Weights of a small GPT-style language model, trained from scratch on English Wikipedia: MLP 4096 tanh GELU.
Each number is 500 + 25 x the weight over its row's rms, rounded and kept within 0 to 999. Layers, rows and columns count from 0. Numbers have three digits each. The size before them is the row's rms in percent of the matrix's.

# layer 3 MLP up, 4096x1024, rms 0.144, rows 3799-3905, columns 192-255
101:478484453487475514510538493471477475533536437519474517535496527497460505494526513471481563489522523481485496526542531484514528535497512501501509488502504523488523479507478497543556542523507501
105:472527485520505469514511479498524532484447499525526487502515465483478524553504580463513484515500487468473548467479556504541487512518508499439487543458479502532527468486502516533496470500505515
093:493482496511526512462493539503485499554517487492459527522511505513505508439512503496474485496521509506551508503472522466507519467495493511472434525485511526522474513491498533484476515456510462
105:501497522542523474516476501497487482510533505481444454485442496507483532516499550510515514481541513459529508485497452525459504517508500530489473522461495550474472529502451510496487529527485529
104:538506479468503524510510500502540510504530482529497419515490503494477486507498530447474519528508504496479512538518458472505533481544480526486503490542487479520481470523461527505508460533483492
096:502527482535523476496497461493537471463505494473560493520519516477548492501474576516545493534540481517492517520503453456511490523532560538507490498419483474456485522500483527486532514540467505
098:502485510500494485473495502495449465497510488519510524510523508468478513498529452464514489505463512493536506517498484501519498503493521465480526455540464516509508532487497559498501452517472480
101:538485469491473505503513488477538474489464507464493502495497521502510523534516496526487473521495451500513462474492521458515530511512457514496485522462455498504502483539500533480527528521510439
099:509503524488500474532478456478518481515505482482523483525494490514488527544536476479489499461469476478501499446486490512516502477499507499472535559518487493492544539476527473451500529497533524
101:472522473507518495487462480441505525516511506541447483474477505485500508517482557480542511498517477481474510462509450458507573513472475514479506480500478457531513485493460518495520491493497485
107:514521517508502469495488532460499508500463518515506462514512482522495526520539551498472532457470490474498450499490502485541499489486488465452500510552473468470531543506484521507473479468481512
096:533468512449511526491509514478473488478473468518474529487573479463475492474476502513479455476534505467504549501494521486493493435509535498485501476506439515504495492517484483484535493510568540
096:477512516530528525503500503529463499550492495455484517551513543529483508519511489483465517479510497469524463505517501484507516473510484522482511479483495497513526501489456492531477502482527505
110:472516496476490490499574515519515545526543500491507487492505475492541482485506512495453509460505504480485522529497491505514504477534492522535476478436460505517472501506520484515537488487459513
103:476546471493503456513500469497509495473553490496483483501442535536525515491494497510475464494511515484485501523486444509513507477519479520494494498509493523515521497520489506515515449486486499
105:460522490498478498480520513530476463517544478528487521482480541502475545544548495520489456479526504521447491509472495515485526534443519529503504539480461526483484493542477494517501505487550475
103:499517493508505471489484502504516519513502454511435486531453471537485486496512482503486466509548507541518528478496532498490509454469474538557499535506446490521488537511497521467503521475507516
110:481521469488492490484539503487498497546492501488483481508485497458485470491491482501474475484484468489474501529500497535506519457516483525469473526491529499459476474525475484498529523515494546
096:503534517513484498484463480514525502536526479509525469478486538477484515491541484469472486460517562481504505488520472466465493471499506469458516488525451482519490491482531482479476529528548466
099:565499514517458484501510492499496510500524505441502500520550523483485469496479516521487523508428499479526506522476504499492478502508523457481516503523514549536525465501494555498449467499472559
098:496505455513481487535475512479472524501552512485490503517501505542488471467462477487509461507492476528494528447528518507503501495501484468515489474431492502476478475454478532516496530518487512
109:477468495427478490500484486533483526521512455477546531462481517520498507449479550513471448479545524511503479484475487495510513510510471521527476516501506460485528492474542511507485510520507484
098:545514501508469542510450464483466519490503462477449516522489539525495513511531524483484495524482507489493517468491512523507481510488510476513482493484491487497485521502462494492532504495488488
099:490504507508489487512514457519505492515489472488455507472483492463473492555504491469525447498496520503484473527503471517520491517486442466507508493461519447486478508495506521481455498486472526
095:506481526528519491472519502504501494507499548496459474520539527514484540487495512483487523502497558482502483528480529539476458491467503482452491508528472525528473541490519475464455494461534502
092:499532516495467493464554501468507504533482525505482502521492518459501532485485475503517495479485460519468538517484488457503501464518480489485519492505516565487479483457531497457463491488523480
105:512474516483462524445500517519508469458510508505462540507519464474518523525489482440460452520505508525510522532517473498535526493501504540501505485493512504486498501467480528487475518481478497
100:509541497509491497479504522497505499465527487484469482493498505520491518506502474488537502507486510499490510529501503475533469494536499513487493449459463467496496511483499520534538497511513507
093:465502496478508476523490469486506507539494471488544532521474510536517472455516508488498524464468502530551500481486523479542484535499521502478531519471465502495500538511559513518506491473514481
095:500482510498500469516576509503483487454473496493536464538491533497524488489545517477542483525520483512472473516492525503510515473506531482495469528481469509539459485536524501476502542485495545
100:496490515533497502527523467485498498521461501499529541464514488472505515507474497494476507501456474499510524525525500446548479515514474497477485506490506484482503507503534489519529511477484519
102:507523521480513483547551464505517535483467473481481480510492460493552498478547495481461481498499486507503487463512509479457473477492511483509478500496484470519490505500490555494492500488479528
095:495520472521558481536505513496490486481510533486489489511529510476483485485452457536464553516480525492480493519546537526512504505439500512536511494519474508507536493557510522467472517519519464
100:553467498495522486503465492490493538560501506504519503422495513540491488514497503500511533515458461506472484460489515513495501499477492504518495502514453479511531547505508521509501471493480466
097:553515474508470474464490524504464511531498504526463501482466517546502519544468515496485527496522485488497510499520473492544495494498530500488526485475510510473505505465522514540500489503481511
102:521536522497491471479490462507504507471433518473482493531549480528485482520501524475430519513564541461489504510487523527512427488517513501458479442489506505511492476515509488526532505488500485
101:502561537499495532489508525546472506514529545514494475523509477526504532495525495510496446489481513474513498507442568511507493518508490543489514503517499487489482465514445482523484535524507505
106:504484474526540490516490472501553457510497522433516493551517505521502508464489520450460469519499492496508516535510506516487569470513459519487537509546486537508514481480521491509540474469526488
103:503548513513532502516490487505485533528503499474497463506500530508471479516511494507548495556536532513528497480507475495516537498459505452445474497499470547502510493545501513512530519495524483
103:486510487466500533514510522508464519470507487525565481519542541480517473513517499512527496534511531490545526509502483511461483519442490489504478515451472474529493538529528509512490522473465485
097:510512481453501453511490546496482531502472525505499496489486517497542514523498498455484552505495507494514493517517518548495553527497476462537503449486459505487494462498466472525516528485459482
103:549488528500505469503503490494515552516518565475495538470495484504508509508529516473512491514473520484537532497490465509559520456534463491470511510524498473478532497484500502478492552454486522
100:543478496514500425477525488472500525516449477492538494513484518500482503504506511479475455528526512527471544483495502532474479528534518509474492475535521489481501464504514497463463490521503502
100:504523498533477500496492505486513500496515450450519486499493498503497471484479511504484526483520504485485533522558510504529518495509450513500508451439500553459513484476479484465475530504561501
103:486509502516532473520513509504497479523505483502523520505505485478475489526486526460546505487522502506526536477486478480492443520497474509501484516520497520487490488464557506456478452522517506
097:480537508576459514537517496513512488516500463483516502486473503521489540506525507505487482531514491504491486516450518501489481525512536535466501515528522506539537533493457526487473495499535478
106:477558508487467527540500485464477484488503534498455503502470459507479537533511520500519511473537467525512478501457514498511474505537475554507469535480486548516534445463507516558458494486478536
106:515466462486500517544509483502467483519489519502488493526523492498511509473489490517467528500500514457470533475532518498512494511503482485540485531465514506517508487477510512455489495491501515
100:485545500490508491476518504459480479480451465494529511541543472505493495455510445519474560471511506474518497520494486493490493514473476532524478511497491514458523518493504512502473479516470555
101:485505462517500460497520497519529474453522503467453466492559490475518481539466492461534489496485492524499465501483505481542499526534514483451533485513490472512500486471493492485479514461538489
102:488550500525460499508496539479514510510562529518500493505485482483520507478505525486500489513513500493511516501522509461511511468515512512433473535491545509516537526476523451472516449492516574
099:474524531510473509475508463445512476490509518470497475492516491488546494515499534526499489467520478504463535455520514472490469519501499531492514515486446497534546497494519558494525455517539466
107:490498502499510466463517467541500529506488506495504496525458492530497458507514466505458495511531461503459516455526516518486479490476444534524525495535506522474512469495486510502523513509476495
104:528536518560462552495471518492510491509508463482498481503499470487492472497528531520534512464488517477483489515455528469483515486484493496495517491449470499515528517449519477510537532462507524
099:531521499478565497488503469530494498511470511512482454533545458480496492517538502480520476469444496501490479508518500546497495481455503520528470530494502487495508518544491479523515461524490530
099:534505528543523517486506526467528515468469510497485481562527479501487467512457489534480500504510546498480527521536539462533503486483499497475534485442497509520535496499472480483509515510515511
098:488457518469509513515510470462504454487508484524457469514513496489510574493488512510510501536443499511503500465514542500439514513568532466555469499559500503515527483509502502541487522503482521
097:534522480495491507487521503475457514508489522462506516500523505482480511481494480504454462491526497496466501499516510501546478541499511496503477479484529506489458534541484471532474466478505507
105:469503480512498500520456499523533520537489469498506506547531521486501552467476468524522483506481519521528469497526501508505488519537487451512482488495463460450468505469493500501517504460496524
123:487495509497499480476556536497514475484489499501505457489511461523529481472498484523469496496488449492505473509484481506472453431550495521541482507456552472526534498505514467522501465475508487
101:524482472476489515529467467523501544506530461519487493463518529471508474503516500470535517500483496511500483548493485512539492475489511458548540523539485457526476478483461501503502525495508484
098:491483489473434503490525496504521467524502466483453465516464456504497524475493482456446526541473509526507505539474493497505456477485449507466488492510471517497474506519537512471524528470517540
104:474540490536504477534503474518533506466475504503481490533485494539520476532526553519525454507542504502498460468494524521534467529517547467506514504472487498495518557438507526501482535489474499
098:480461462492488461494500466536476515539539491451527513467486484499479534465487507493480508524528517527494486504499479494513495521473503514540534528496498514518478492514502515515516522508512503
101:488497492510500513495502526548531475501490544512507476524517469504481459456506506486524508528496446514523501490496481495494498471521523484517509575490472477508520514520452523487542482491501467
093:535527504511487504498496538498505541488495496479498503494522464459480505542526519506479473480528487492451549512470540502538504475524505514483476497545491511460490486498499530509455504507537506
097:445473550458506513498487505494529526510505492492532504517489516532460519519484488534495491534537497492503478537494516534531480514464500476469471483540482533484495533517509484553481474462444443
099:465529514529476487516494495526485545493509518502518500462515538483497505520488520531525510442484520533488468529484525481478469478519481514543485474487499507461524525467495525508503497469512487
094:522503525470482535487577525497494542495477507488507517512501481493482471462524510490473470496552522470525465519488524509466539490484538504497507496525532502481509482540535537481502518492532502
099:526525486498500522528510465457486513505468515462483534484503433545513495505520540530526495510505484529521491496497498499464468527527485530472489462502534514474524523557481519503524477506488547
098:462501510509529570486508485494536487507516499501450516456529535483497501488531493512487534540477503513501518510549554540506507486519484497518522474493463514533517501485520498511503515475500490
093:473490526537495490472471497514506474527505522533525481514454518501474513512476537503502498491497475475509526521521536469541509486486467491495497502493418501460507497488481530527466530508506518
098:444507511495488503493562503528454478483494488538472523520509448485507538545512444482517489483512480521477483476464511565511541489472492512527505494493479522473532514483482530491485497511506509
100:507513495483494491506486549470488511553509505435522509535487501521477509517502521520489483539526498505530458541545504500506452474503528485453508521523483505465536508536471499486479493539484535
103:516469493496502477474555476535507455483507493500500488497517482503530522490524472485460536487488527494498523530458495530510473495491514519494432552502542529500473530526473522510485498476500534
101:487466514510489555498509494531537488520538475519465528496492538540435523497560522527499539527525540467494490496527494499512525479504484511467498518471468522514490471516522518529535474486444510
096:482528506530530485542491491492504521519525457487544529516494461542477486447505507517509528511503503470521473485540508464489485482498455497529505496491519470517458499452483528514449509482485538
097:508512510513539493462503457481511523521467479563452479500486518483482482484530532519511481451515485504494497478513487504513513506522530480511508551540502534511520507458524490537509538492463484
101:517528458535493477490485509533496478490524538456504509505552520486491478534482506484493484497517448485505496524538499452490519486501511477500515466509457471464481508513488504500508522505495516
111:458512518499438503503484532506497502528502536465500451488514466507548490544512496497466497520479462503513467468520530471496493480507510469441469443526499469539521520512488508508519549494474530
102:499495454504519515470489525518452468527512496482530467488477544504479571496515474534444521519517470508490498508520531497520480542483492540500472502495513513466522496523490532496526471490526493
107:508460500513477458480506506499510514504474442521533489485450531517504514499461489497486498514496523476519503530499467487497522488496536513505523498504471491508473465489487487509488518483559460
095:466517462494480505444530489530540473494502533505485481503494496512506493484510494507481456478507490506478507504505481488530490533542496533482506494500489493525511497485481453527428456505537503
104:464560490489498494440499511462514513518492486488498521492507531526489467501516521543443496525530490492545466496493510506533506573494482519508491491486466489491489525542510547486508474542476555
101:471495532478495551500496510520476431501504515518531526479449483517558506499491495532534500446537446484518466564495512504489470467441539521542449459473486508467496513496457517497508517472456458
099:486528507515446500466540532498516509507522527476484485502483515513513489500522527467546479508502533486471490554467495496507509512500474465499502455538439504485473481488515544509486504472514524
109:497477489514438491504496480494495563476538493488488531511524476513537503548499461492465519535529547462489493413504540506471534493492485537501478480473510535467495482509484477505521476473503479
097:500452501518521484521517493525501496502473519552517511495457478530502504536475501506483502488550553513490502532465534494507518477544529558512529537521507457485484486518520495490517495555499496
098:472485548518465494547505494461484511481517493456494488479518467464516505502488484489504520500499515464494504513541471517499462533488470489488506500490533473473473527514491497502534485514465500
105:488516535503520508511491482519479499497499516504482547512502478501507482514518510536515495498523520466445493498498551519496493507516533500471516524513477515511478482503508514552511530503555500
099:511511555506501452485532507466529480512480522504473485563515488502533526509480520536506490490504535497494467499486491488461500503444517498503497528482481502519483542487470470476484505511458461
100:521486451504473485491517489511482506483538492454497463552495504558491487583474492463463506472481537520555501456485485519500473522489510506531467496523472498457498529500493533503531509505503516
098:529511536550478491450482506490501502480544496524535523486524470488516438509524491533458490519500485478523458500519469447515480551498452517519537543499505532490497483497504520476555477511467522
106:490484510480519527537487518504564479479553505483513481548507491534506541477523474535502500500506483509495489474507457459504450504458534486501483440488528483487498490503459474499459505507487481
101:484495492517543507502510515510488519537466507506509461523471532504485531531525488480515469547507486516469451499523496485497485499504519469510460452438438513488521476510505493527493550514502583
100:482476511496486479503521554519474503504533529470471495451531482511517494472489505494536524459511503552464495472527496535489473466491516507484460468541503522493481516511505484497506526476497488
097:498551443480445470535526445487558525523569471473503481498522492530481520461537476511451482515513459492527523516514507489505470487507459508499491509497530509503487481501499495498512522482493529
103:495483529473507514491522496493556499527539495483498538503493509495499473477451487472489468537481503542509487491521560515504510482489533440503520514474504477480497496478499504494539517475464458
098:471519472523462541495525563511548499481464506490504526500556476500527528533509457540489513533528526515510475507519539433478488530533480529427503494500492479483475523470474487481490488525484491
094:529477470502471530501475451488513527496532459542450482501504516480481492505526536533495505482465526538469503485517522522526532474486515490492499479500499491531453526520477516503504511524541473
095:502482491482461533475494487457485505478428513527526529483526505521498439507494481528443502517454516500489510546505521541508556515449492547526487498500511522478492484531488469481449456524479517
097:525473479478505491529485535512513503520488481490475497495505527525450525520556525482490460520498517528533486478499478517515498499450506479484490503446437503475513480490496536529459498497498452
110:550522476494515496489536520498501494482503456481541482509512509520491510514574525523466454514497461511484511541537506470508521514510491486469493540485507489473511506511470503534494508470483479
100:526478509499472516527496523469525534475502477529490497553480532494531490487467475503518522536489489487519465482467508491485485504515495519528525513490502499533439526483453503490458528482500437
098:512461469493474468508509525462522510435497483533515540496467502499493490486486495483526535506507494545418477513445498476535472526501533536473528481470498506496516483528509472485519496518504486
103:476517471515442474484449499473516506501504492492501500455530464456513462490477506461487492521457479476536528481521553516516491532466480534507507483510501522455465515522515474515519530475500471
098:469450506529484521500541507504482527503483477453527464536510461494497536527511492483523509482471508505535479498521503499487542526546469537458488503493485490538509480480490518505438481508499538
# layer 3 MLP down (transposed), 4096x1024, rms 0.0356, rows 3799-3905, columns 192-255
099:475502506473527483516509523451520545494539501501480515506506542518533510493470492506507521494456497536493497475487501522541504482501529491513546514489486510479505463530520492495540514480490474
099:474498453475516462497505482478536521467528485519528532491500495486503521480476516494446477517493458522497503471532486507467496524483537495478481482523502497478519520491479507518479490448481482
091:479457493565485477492537516512531499496494489485472484492508465500524477477508509524516516523526516501519519497504505479493521467491489500503518466500527518494482498486492471524475504475505501
106:480481468550511476562461537508479498510541529472497475486509457495469470518527513475514541493497510522464524534485466519507513562487535463503483520483475522462475514508485526528491447490512536
102:492523508500549485485488516515525547532520493494506506478484556520503490490530533467580506477510447451468538496481487478485473449486465471446487516463482489508482498470523520489500500496482504
097:454513548541510478463489473436490526492489506518533472514517506442512499516481556474513534526502518473522500524491479485485483530476511511564559512493487468486478489500504488482527495521517495
096:467512498477517521476518490557420461504509506421525495513493487498495495468500451520453469462468491516512503486512511525518510506484501486449513455512529508489482537463527516449487494529471533
100:520474531477468520504487513501494481490477516482506501528511477495508476539501453489500517521492544528476479480464504496457516488522513489520508507476469521537547496521561536535513492526503506
099:500482504465468470482508478490536513475511486522487517477483477520435508492571462505493489464504506449518502500475503503499518500485509490505495527481502530519493492515498490512533483487490481
097:483460512483497479494528536486521505471485493492471506530511482469458503486445483480555487486489502490532517526507503432482462484516500460523478489510477506487481503464491459499513513499523480
104:518504520522506484509515515503467496483503509533497516546524516520506489474486502513537502490442466494458465453500486481484464528480499452483511491514488514524521545526512456463489501482485485
096:520450506476512484546505512505489468490542526503560497493532463525510528477469525495483543491466515515499534485482473508498507482512512496476508503507521512525503491479482494507537477464502553
099:487524518516512515501520453496474497468522503540464538517467545505502498485492514476455440493479530531485547490478509507486539487502470498518482534506469484497538480494498510517486462473492507
108:492508524482530478533528513492516465474500473491500484503490535459537491523473475481519524496545478498464494536498496495513465521512489536499521468508517506473515539493520454551489514490532491
100:488494516490484534518493477523504498488484486532472451519498478513493442511496493541524475506517517462461510515479482504514495493552505529526522492489495506477506506532511550519541503509462542
102:448519515526481475498494502485503527495488493524519501475555525490477505528523553474522480514484518471512495488474503462510532510509534492507560542550493508491507491522549486465517479493452505
104:534523532527541516448494475474477555481466514486505500516518467530517509541509491473530490464497494449528511490488497529468489477498522518512494453511506429518521523481496515492526543498540552
102:481526531503472506451507502480530503516535500474463475450494538495536512479481496497504445501509471524501488494464516504481444512507494538474462475531500501480484515506470514537490545512529517
095:504480490499537530484505520504531516517456487516501500451500495501544487530467495473479487498504495496495481498491503483479493490524521501489529493526518512511461477453530496491510458530529499
099:502494500515528508513479496532555513500477502480499506460501532494502532490478543493481509494517486474464504486495456514476537527513482486533507473511528488445514488517515469433515493460537489
096:491500498502526494483468517425563453473496538506509475470503481507515465454465511521516530484492520548455501499526517516484508529514494508492528487501514538504502492481449499453474484534472481
111:485475513475458493475474526452493474489507507499514496458487538474507439472473532525455486490531491491522466481515510472536492474448505501537499492502522515455513495509528481504503528494529524
094:518454500547533565451528533466453519516512541487496497475471506562498520507507504511502505501509477476501529508463498483518502558506513481483493515510512461528495508498485532469500470449479470
099:481478463513463487516511496504501463490462519486486501502501489487491502524464506503527488503541484489473454508441477492503486539487524463515497493534544510482516477486559480481514528495476470
096:446478535491511496520513500459516508511535515543482538527508510507493517500532527578532483521513506489520503516470494514471521507522477497494515472524501497505549515498521537499487495561518457
089:515503441493495564523447510509494498519512483446514510509490531486490483498486527498468485462551499456546497514533504541486502493490485544494489549528504478471502483496462498496511514516488516
103:452516545502491518476467450510499485486485504488492520521461467452481559533498489530543508470452475464526507481516514528512498505529507461526548530530540491536504498480489499478471511496507494
100:516505512534509495498489507523516479547510512487545472482496526481515475483505509490515462534484488476499453469484561530537503535518459505488509500547532528506499499485509520489496522489495442
093:481514496480519471437504504547556529490507469503496525480465501478531476473493479510497538503518522498507505451495489504509495472495498503459484484482522483472491475515539523515515485465513478
097:465504530560514499510563489505511455494493537497494468537512500488448505528478512464500493532417497503486495500492478509496522483514504478494496499444494505514540487462503559516491488513528480
098:516459485513552467483503483508513500543490534506518500503529516494467486533542524461477466507471495467520496512507519493511503528506476472485518511504509481488505532489561447468502508489501480
103:511490519481483522504494512486522528504494425500504509520492474497508524499498489525507535521496470483491479546467543494527541457505526473484509544509494484509464466475439504540488477489527477
096:526530496453494537474476500517487497454489519505511554547493505487502491505490533524522518504521507476487515474520526519552491531494504537505526507518502479490509505465461530504537516471498497
100:513522488510511466526532491501507479489526496503537511485495484504469483483481515529559526533507402495498457508470554504475496538463498508550506462529489484544501506495533514491536481505470514
099:494519526507527517468502469524511553507518440556483507479494504490509524502459525508520491516548483523534455526510523508492474518466492500481472504524531503497513495510505505454518507501503495
109:515502475506505521531451499486533524467469520506502473485485480521503506488468466488510489485508503452484508515494512467471492536516502493476507481512495539473574493555505507523481516490475521
102:521539532476504491468495486555457512514508468488477544510466513524531529517498497499527488492462467547477492459448497510462504555506511507459473540530505475513533520531501511536531537519540463
110:514490483522557500498517496539483504473488526518464481515491495468505489504496511490513462552477478511481503486542457505543467494501491522508499495469519455516532455498531493524502459486481483
101:454501528534514501543559529467518515491532505504519453497486498489461489532521543514491475547521483524490504545523479492496499514468481543500460494505512493522471479501438493489481536539530505
093:530542462525480519510542530450446534512463516499487533484485462547456455509493472456493464460543465460488497523538497519542507459495515554528502466463456481500532494502465484537528485509525499
094:485458475481550545481511496503468478482512505500491506508534518517517538507455441529519506478528492480477498496494485503469465498501530440548516570505500511504495546488472495456498485514524512
102:485501514458514527512478466518532480487519491517463452499484517496469529501495505513534478517520515495534467514522462522450472486489524471569469464504471527483504465490510552547483494509499498
099:503461462552519492523505514507526497504513469533530517508450494516537504490514507521469474523466543499510475510475503518507490554494547508447521491457540506505527506503543496448486485471482479
096:526481484495489522478550546544475493510520503479505505465502549518509469488508457510457505445509517516504465533465522499513487455518518508460512519484462517492454464466504524529512500484467500
103:483514524504469526518563533515487477499490505537534528479490528541537502470495516465532492526515510522438472478457506535534515518471530525536485498448511486515517524524519456523470456503474488
095:514463482517496480508559464477519498444498517462513522509498481503502513504555507500499467460507467477535452535503496507566454514535487540532519560453515464490508479481513440473562507520525504
108:525450462453509528468460520505498529535519500483507474470497444511523482498505496481492470443511492525534452543515499509527492512486476505516518554516549536536494484503497476480474527509441524
099:506513523512540465475486509506508505565533484483527489513487503479512535509526488487521511491511485493489499532502484478516513556473514458497491480532544497488534525490526486503492477530494479
104:503497449498481470503461509494463524507508486536467471463531492518547530518488506476542457493452508492485469515513471484495511521540513527495518496489505502485469550492510509488491491566546459
105:491475531501486509466465489510485529519494539494515472498541505468474474500494491492522489493486508480491478495493509501506513523478517459530489511481479485462473494497510499535527515498484518
096:500544463438487482512526507512470512515540501522533501479467503488489516456462560472507497558503473505538521508499582535481504441489498471500512503506472505564519463476527474456506469527524532
098:499489512490516524489524555480502464454479489490493467505474498515545499494487507488479546522499509457518495474481529512511480508510474493454483547506444482479528543485510549514474480492519504
102:470502485501511489563471551523512487515488487501476501479510471487462472542440512453508506520520436497478483521517535592498468531477520503517488511508497499503469538508505507459501476475511466
100:533550511523525433510548484498456473514459501522520478524502528471510515484512488487485554491484514502495464504499519506486496541478535504482512489509491488508492504495510453525518486482505471
095:445553462483503513525500482496465513489466480499463512529485514522513488456470512467533482485483532502506508501555493464458504506514474450508460513499524480504507492525472484535498451531546512
098:525530511519514479484498511512484536501490477468504484457489505503444503534484471483527492495503492504514535498468498516486512499499528479505480494516504443515490500479496490504531458495506462
100:532535499501505487465530473474481466503497484506507497497475460500537537552459492521497503516499512520496508461490508522499497501489506451471565491509507516528468553464505497470492488506470471
095:498415522473510491519495520508498508481488520488487513530516519469523472516510508527540504521509507488489507499540504471514509505530491473508517511498489511565470551524506497530512512453508509
101:499468490464502505507541511503499530449486510494530523540520551520467536491504468511499456461502507459501501505492473551535530507485471520495492513491492498460514486474470490510511493487469496
113:490521451451524513500514511478443488499490476490487474489509472470476533480528495537478578479528493527473479560495528521541503498472477509514466542472513472525479476515516478509456503509515486
100:509488500502494517577491493514510544473507487462512568502526549435516480483482526511537510543478509490465496489516539482541507499514499497505514492527502492508482464504473502477468485473486464
097:495530524471478513501532516537485521474507521482553470529492465459505524512506515504479513493414514505559504511486487521526500530475509526486524516499513474505481492528509508480556485517513480
105:478462456492538516484545480516494508509499518508497499473523482473486494454462563499476528551492524445475474522497509501499487521534478478501460483471493541512490518475450540517514466504508525
097:497521517490528525516496473511517517537513501545531482493537517497532507521475513496517532492532474458514481509505474476499517511498485494498475467487475532540492555477470437511469505557473524
100:489496491485486496522501482495483471477448507483453509493497455512480537521525489472506471452530500460506507522516497539513527487474502473485483488473501482492465529493510465524503470493518512
094:517518497481498451518482526511484522544494498480498468480524479491442451558470485528489492486490514496478518527512462493507529474523518491484467538507518507491488512538539550490479495467510519
100:489524493500491482454530534521498502484455519563500524447500517487459540499459496476568507502494502498538561477512538469537503531501502497503458467474478492489472506473474453468502516515501531
097:473521531496470504500530509511440501489496469536509537484503511530517514513460506532527466460471482482478480537469477543463481480507448522514469492452513479506576497518525495477505487487455510
095:533521528510504488503505484457515469528494470500493473540499497502510486528513522556478530524546526516537502486507479493480464491519472479515541512515501526518527522500514494529485492511473539
097:520477511469518467521430520502508500521520493496463490485471504500540518519491544490539510523475482522485475502534498527479530539476490500470483489487565477478484507563512514532501531508518526
097:495483544474521493509474546508467511525466490552516543487488461485509506513535493484524483462499482511536507490499496522497490558487513510496479450477502494508525502482502500491533474497544465
095:530479499528458522490496516483497497488453498519473517503481449511482531482477462511484501463519543540490496496499497524551523477506515507462501502470482519480473498495492521492455526478555510
093:500486520504503521495473544488510490484454505498502475512512516541474497478481481506496479497483505481511496503519503521486497500450515528493506479469505534480489456472514486486451498474505481
102:497505502483539515480495503466531529527502480525513524512457520508492487510517497505559496474508497489475519503472484510491540501541519519488519476497524532492582479491511540486533511493504497
100:487520490447465485501554537480517500437507504507536491455555422472502508527520486469522528472539498533492497536511487509510520520468484537517497531478545526505484509492506469526521502519462509
098:488520542484471552520581503514499493508526517479511529518523516471467532458522528528490481502505478485475518476545524492547492552560501513517479530470511511525461507515476502489492509465489525
096:483537450495537498519528476552494485458516486481510447520531483502500507547487505497471487509468494503517457503528479475465464496504534480479474504518478520486522489527436505521488502515511524
099:484489484481528529515504490521526457503519473487511496470477479488519499476500474480520561552469537502513506531472498477527528508481492518494447479489532511485502524523521501496497499518505464
101:552492487561488481482498500509514492466510496479520505502510486483516475510529560487505479504484483501493520527513547493439509516486507514494498434519448527447511522486477515503537496460493515
110:479505478546495520483457508532493478499513491466511462480520494474490497500474512483525508446501530509491527503508551464499528499496479444519492462479493514577477454503516512490497558500506522
101:488501497501496503447495497492471551502523524446499530506494487468527499517465475491467536479512480517482526456488471494486481487507463541500484488477476525482547511479502491518516489526504511
110:479461476494511478512503508480472459465533493499501504487495496454506496513471502513505474510508477504541475552493486500491473522480509536516465479495533484472479527510542498510482465494492479
096:508529514493564470544514520525417510484507508509505558524489545498511523499474525513477482505451481492537520469500517475486488529480495486465504512513518529496502501471464463510457504530528482
101:504464501492514444508492500515519494544516500521515495479461497486503468503475492493514500470519492506463473524540500494506501511472492453497466470506506532450478461549489536509464491456488511
106:475527475500496494496518458480486509507491482486564533485510498484480525499488500527502518543517527503486500500516533538528465486492533475525457513493507431520493469481511521502500526507487494
104:522492493482509527526500520497531544511481536543494488526542519449497431521487508493509503523489495557496523516509492459506524511483518465476529484499497508457502519480501478489536464456531431
103:466498506492469497489499502501468495530489462497464534513544459518558481536524497513500558523520498502516501479519536534497501520516530505509478517494536514526471484509494418508480513494478446
098:535536519501531517484498461476475498525432471503493463484524508555530492536530500481493509513492496527529484476450523533524487464483509489446504515476466488506468515479490500511514495454500481
101:527462522529474483476520500474444509539488479484476480483512504490520536480458540528485463459495496480496499512436519479530515527480499515475433487482474491509457476532520466519476483457471491
107:507524505475494493517468488463516466548504496545491472502481517525490535502499495512522480501498521536506502484469492499464540502520525477499511495464463518470535506525452502523496482521522485
097:498513527509482552515535503520473539516488538485496494493466494501526512549472480485496502541464471517496518518524523520460490534540479538507503566538501556518461511553461535514474548475488475
103:532519456497470537499494502506459463535503456529479494504467504503536495509481521506495471502493523520461506540494473497500480547486497510506499468489524482464549544485480466486488519533492510
094:537513452474505486461523504526544515483488497481510546500502468497536490520518523445476495517509524479515487526517478492498459527515549476493497510549502521474487521497545449474540498497476472
106:494492509470499497500510517540509465515530492491488532507516501480462464478504489534496539481504512521510526504541503444457485509485541424505465493505523465548503505524460506509481503502498502
102:491523496488512491489510496522520491511494502464474496495486491527518524523455477474492477562534480509456481513529526502450525533481471522489446455499513496483524481509531460528513522505491510
098:498473491505447507502521495482528526476490462514463472557523472505509532484469470478463502493487531489504491508477506449459495489542506497517459487521459469521477514466519496505520512475534496
100:506507523489476474518499465463496486543514495532498486516504492499453516525507525520514449448497477461544513570497489482508467505520506548524465455464511547494503500511538493501484498495478531
110:457541462526498516488529510514501512483513477492495505586511471496518529535521511495506513486518479480474464529506486518505494519502551473514472480476547464474472511515511491546546488492486478
102:467477493462511473520512494524466511517555478498494561494483491478499490558519488506435491523478511525458506494479506537490473468526502517529480512499489519524479496498501467519529500516526516
091:515529489532490511481467480480470510441491478506507502489469489550506527488483497465498511499472496515503511532527495464501525518477528509506479509516479455522501502502495478515490456506481459
097:475513494495462537546484474542524506528517529512550458485482490494524514467508468467556500538499539532497505486516524496479519489490492481511493480478535486537510491500513516513484435484500470
096:479564499530462537479493496545470508510528518479561476509499504509484486549485553512548500481537509482529474481482501517508472511499527512508537516547494497508482548474544482482468497498455530
113:541501488458444486493487548541543517514552505510500488507496489518487553476514555486517522509504457484458492499498548500537512498494487505507508461479505536499482482507544504491485493490498476
098:475487444456496436501478495514517490484467484512499483464488484485546497555470526483526460507532493518512508525512501447511490508488503503485495542535510541513481458497456517471465490515506495
096:477503476464536501490495507512477506508473486498470561512462501501485499542516515455493554511472475516490494471463494480467494527522478519462546474558483486452503524503498494484523521528532516
100:518541513494506477467455514494473500502533494542495499470503479460507487489489479446510545466447503545491527490494495525501504494501531511495490484502509472465544491559527500497484486495510509
092:525507511536504473478481506513493496520471533517455509503535486502528539494500513500490558520504441470430505536495518502528498479533498504536529497513528482493511471496427467499490493475494511